config.yaml
num_attention_heads: 4
num_key_value_heads: 1
head_dim: 128
hidden_act: "swiglu"
rope_theta: 10000.0
bias: "none"
beta1: 0.95
decay_fraction: 0.718
decay_shape: "linear"
batch_tokens: 32768
max_seq_len: 256
doc_mask: true
Each number is 128 + 32 x the weight over the matrix's rms, rounded and kept within 0 to 255. Layers, rows and columns count from 0.

# layer 5 MLP down (transposed), 512x256, rms 0.196, rows 150-156, columns 128-191
[[ 83 178 112 120 166 118 168  94 111 140  73 129 175 193 180 124 142 125 163 101 104 145 140 110  94 151 126 199  92 155 129 171  64  64 169 161 136  99 100 103 127 118 156 125 107  99 120  40 127 107 124 123 126 136 133  97 115 109 118  93 173 132  79  93]
 [141 167 150 153 144 162 135 147 128 112  93  91 127 176 100  45 123  83 121 170 146 134 117 143  82 139 130  98 103 138 144  88 116  72 134  73 133  95 169  96 109 169 123 126 131 105 196 137 118 217  97 105  96 109 156 169  83 151 159 131 140 127 123  86]
 [131 103 150 165 161 227 191 141 117 172 145 132  89 129 115 111 139 107 172 204 109 168 162 172 107 155 154 168 138 113 115 113 171 147 104 137 157  57 170 173 142  88 180  76 164 104 183 136 104 155 169 201 132 126 149 142 145  57  97 122 142 153 152 136]
 [135 129 211 117 171  72 129 152  79 137 127 178 111  53 149 123 201 140 145  84 122 104 136  99 128 190 133 143 120  94 182 171 121 122 192 110  70 128 112 223  74 114 176 119 108 109 155 109 112 177 167  88 162 126  76  73 125 110 183  97 110 139 110 155]
 [145 151  99 185  82 122 135 195 123 151 168 113  97 113 151  99 163  99 146 150 194 105 112 149 106 132 165 100 164 155 146 123 138 107 153  85 160  89 123 110 105 117 115 153 104 107 160 171 117  36 106 102 130 141 128 124  99 151 144 109 170 154 153 155]
 [148 167 130 103 147 180  91 104 104 179 131 181 140 135  77 143 147 119 111 104 155 115 128 124 117 177 154 173 157 163 121 202 127  88 114  97 167  69 120 159 162 146 155 171 112 117 146 151  95 146 108 123  54 139 118 145 129  97 170 145  97 183 113  64]
 [138  80 122 151 179 165 166 142 119 147 119 119  70 128 121 152 133  66  85 124 108  90 168 151  75 161 181  91 146 108 107 126 164 100  70 149 106 146 127 147 140 138 166 127 135 113 120 102 164 139  89 125 146 100 174 134  93  89 239  92  96 123 173 130]]
# layer 5 MLP gate, 512x256, rms 0.196, rows 151-157, columns 128-191
[[115 116 168 117 178  77 126 154 156 166 120 119 163 134 122 134 188 143 109 177 152 148 176 134  91 127 194 101 155 158 146 155  87 179 119 139 150 135  93 128 148 105  70  98 135  99 172 129 139 112 108 142 133 140 130 147  90  88  75 135  71 147 128  91]
 [131 165 110 169 173  84 122  97  87 196 109 168 165 134 115 129 130  90 132  78 118 189 122  53 127  79 124 101 151 189 110 124 168 101  84  94 127 133 121  92  94 122  96  79  78 150 116  99 139 151 165  90 121  68 106 104 132 219 136 119 126 102 137 113]
 [ 59  80 134 180 146 190 135 100 148 142 128 132 119 117  82 162 144 142 127 121 183 115 153 115 186  89 143  66 145 126 132 131 129 108  74 122 160  70 116 196 118 128 144 147 135 125 116  87  93 107 112 122 103 116 120 172 184 180 148 142  57 104 111 116]
 [116 134 139 162 171 109  88 143  98 139 130  95 129 114 161 161 164  86 166  87  92 138 199 134  89 150 105 107 180 141 160 122  90 121 158 152 133  98 208 170  93 126 106  99 104 139 155 130 119 131 163 164  88 110  93 154 149 106 120 108 150 127 157 153]
 [115 170 164  58  78  92 106 176 143 123 229 139 142 157 129  82 133 143 121 133 129 165 115 128 113 157 113  87 141 116 116 138 102 104 138 111 139 159 173 121 117 140 131 156  31 151 117  90 104  90 184 165 116 150 120 217 133 144 189  70 188  62 170 102]
 [158 105 112 135 144 127 107 180 195 105 144 176 170 121 154 158 158 126 165 151 131 109 119 131 114  91 110  98 162 152 173  94  55 109 116 122 146 132 113  47 169  97 112  89 147 150  69  99 143 145  65 131 170 166 185 149 130 139 176 124 169 140  81 173]
 [ 90 157 171 119 137 155 122  91 136 159  57 165 129 155  66 122  57 110 159 149 115 106 137 167 112 116  97 165 131 135 178 156  84 105 152 120 173 125 171 125 119 111 202 143 143 110 122 154 153 141 125 149 120 185  81 144 147 130 129 100 186 152  76 124]]
# layer 5 MLP up, 512x256, rms 0.206, rows 151-157, columns 128-191
[[174 114 125 140 129 113  65  96 142  62  83 147 139 111 139 120 130 107 111  80 141  72 108  98 173 153 112 117 122  81  78 135 149  95  93 130 142 120  96  83 130 114 149  92  81 169 175 103 190  98 111  89 117 110 136  88  93 146 160 104 145 195  88 136]
 [135 135  97  71 167 101 133 124 132  71 163 164 132  97 104  83   6 115 104 112 113 160 131 145  87 132 189 154 172 139  81 130 160 112 143  97  62  88 116 147 164 104 102 180 136 160 101 148 130 144  87 132 109 143  98  81 118 183 129 160 109 160 202 107]
 [109 165 154 128 103 133  98  94 124 137 199 124 140 134 167 133  77 124  95 102 143 149 118 142 106 185  88 128 113 111 138 131 107 163 173  47 179 156 130 156 157 139 125 136 159 145 107 129 117 138 206 199 150  71 176 113 121  80 119  87 123 116 144  95]
 [162  94 133 158 155 191  88  85 139  81 142  67  99 114 105 143 144 148 178  64 107 147 115  75 151 113 139 117 174 137 110 142 143 148 133 157 121 129 178 190 176 183 175 100 114 149 135  84  92 118 203 144 129  73 169 120 119  94  89 118  99 127 111 113]
 [108 163 172 155 122 130  77 116 102  98 130 128 158 111 111 156 189 123 126 149 143 121 116 131 115  95 134 128 130 128 111 155 119  98 118 123 130 108 135 134  81 119 177  80 142 176 207 135 149 136 116 104 135 102  63  96 164 128 125 178 165 127 129 121]
 [177 181 137 191 139 148 157 109 100 121 152  97  47 183 187  82  74 134 125 129 134  86 116 147 132 187 167 120  80 119  80 115 142 152 157 139 123 117 157 163  14 120 132 172 109 129 214 126 211 109 186 111 118 141  96 135  81 140 107 159 140 137 136  85]
 [143 133 123 128  89 165 115  85 199 123 113 175 156 122 109  90 151 128 181 137 136  97 181 144 161 163 128 152 169 131 178 172  61 133  82 239 141 152  46 139 124 153 169  73 185 110 150 135 157 146 117 123 141 138 190 135 118 142 169 129 147 168 141  95]]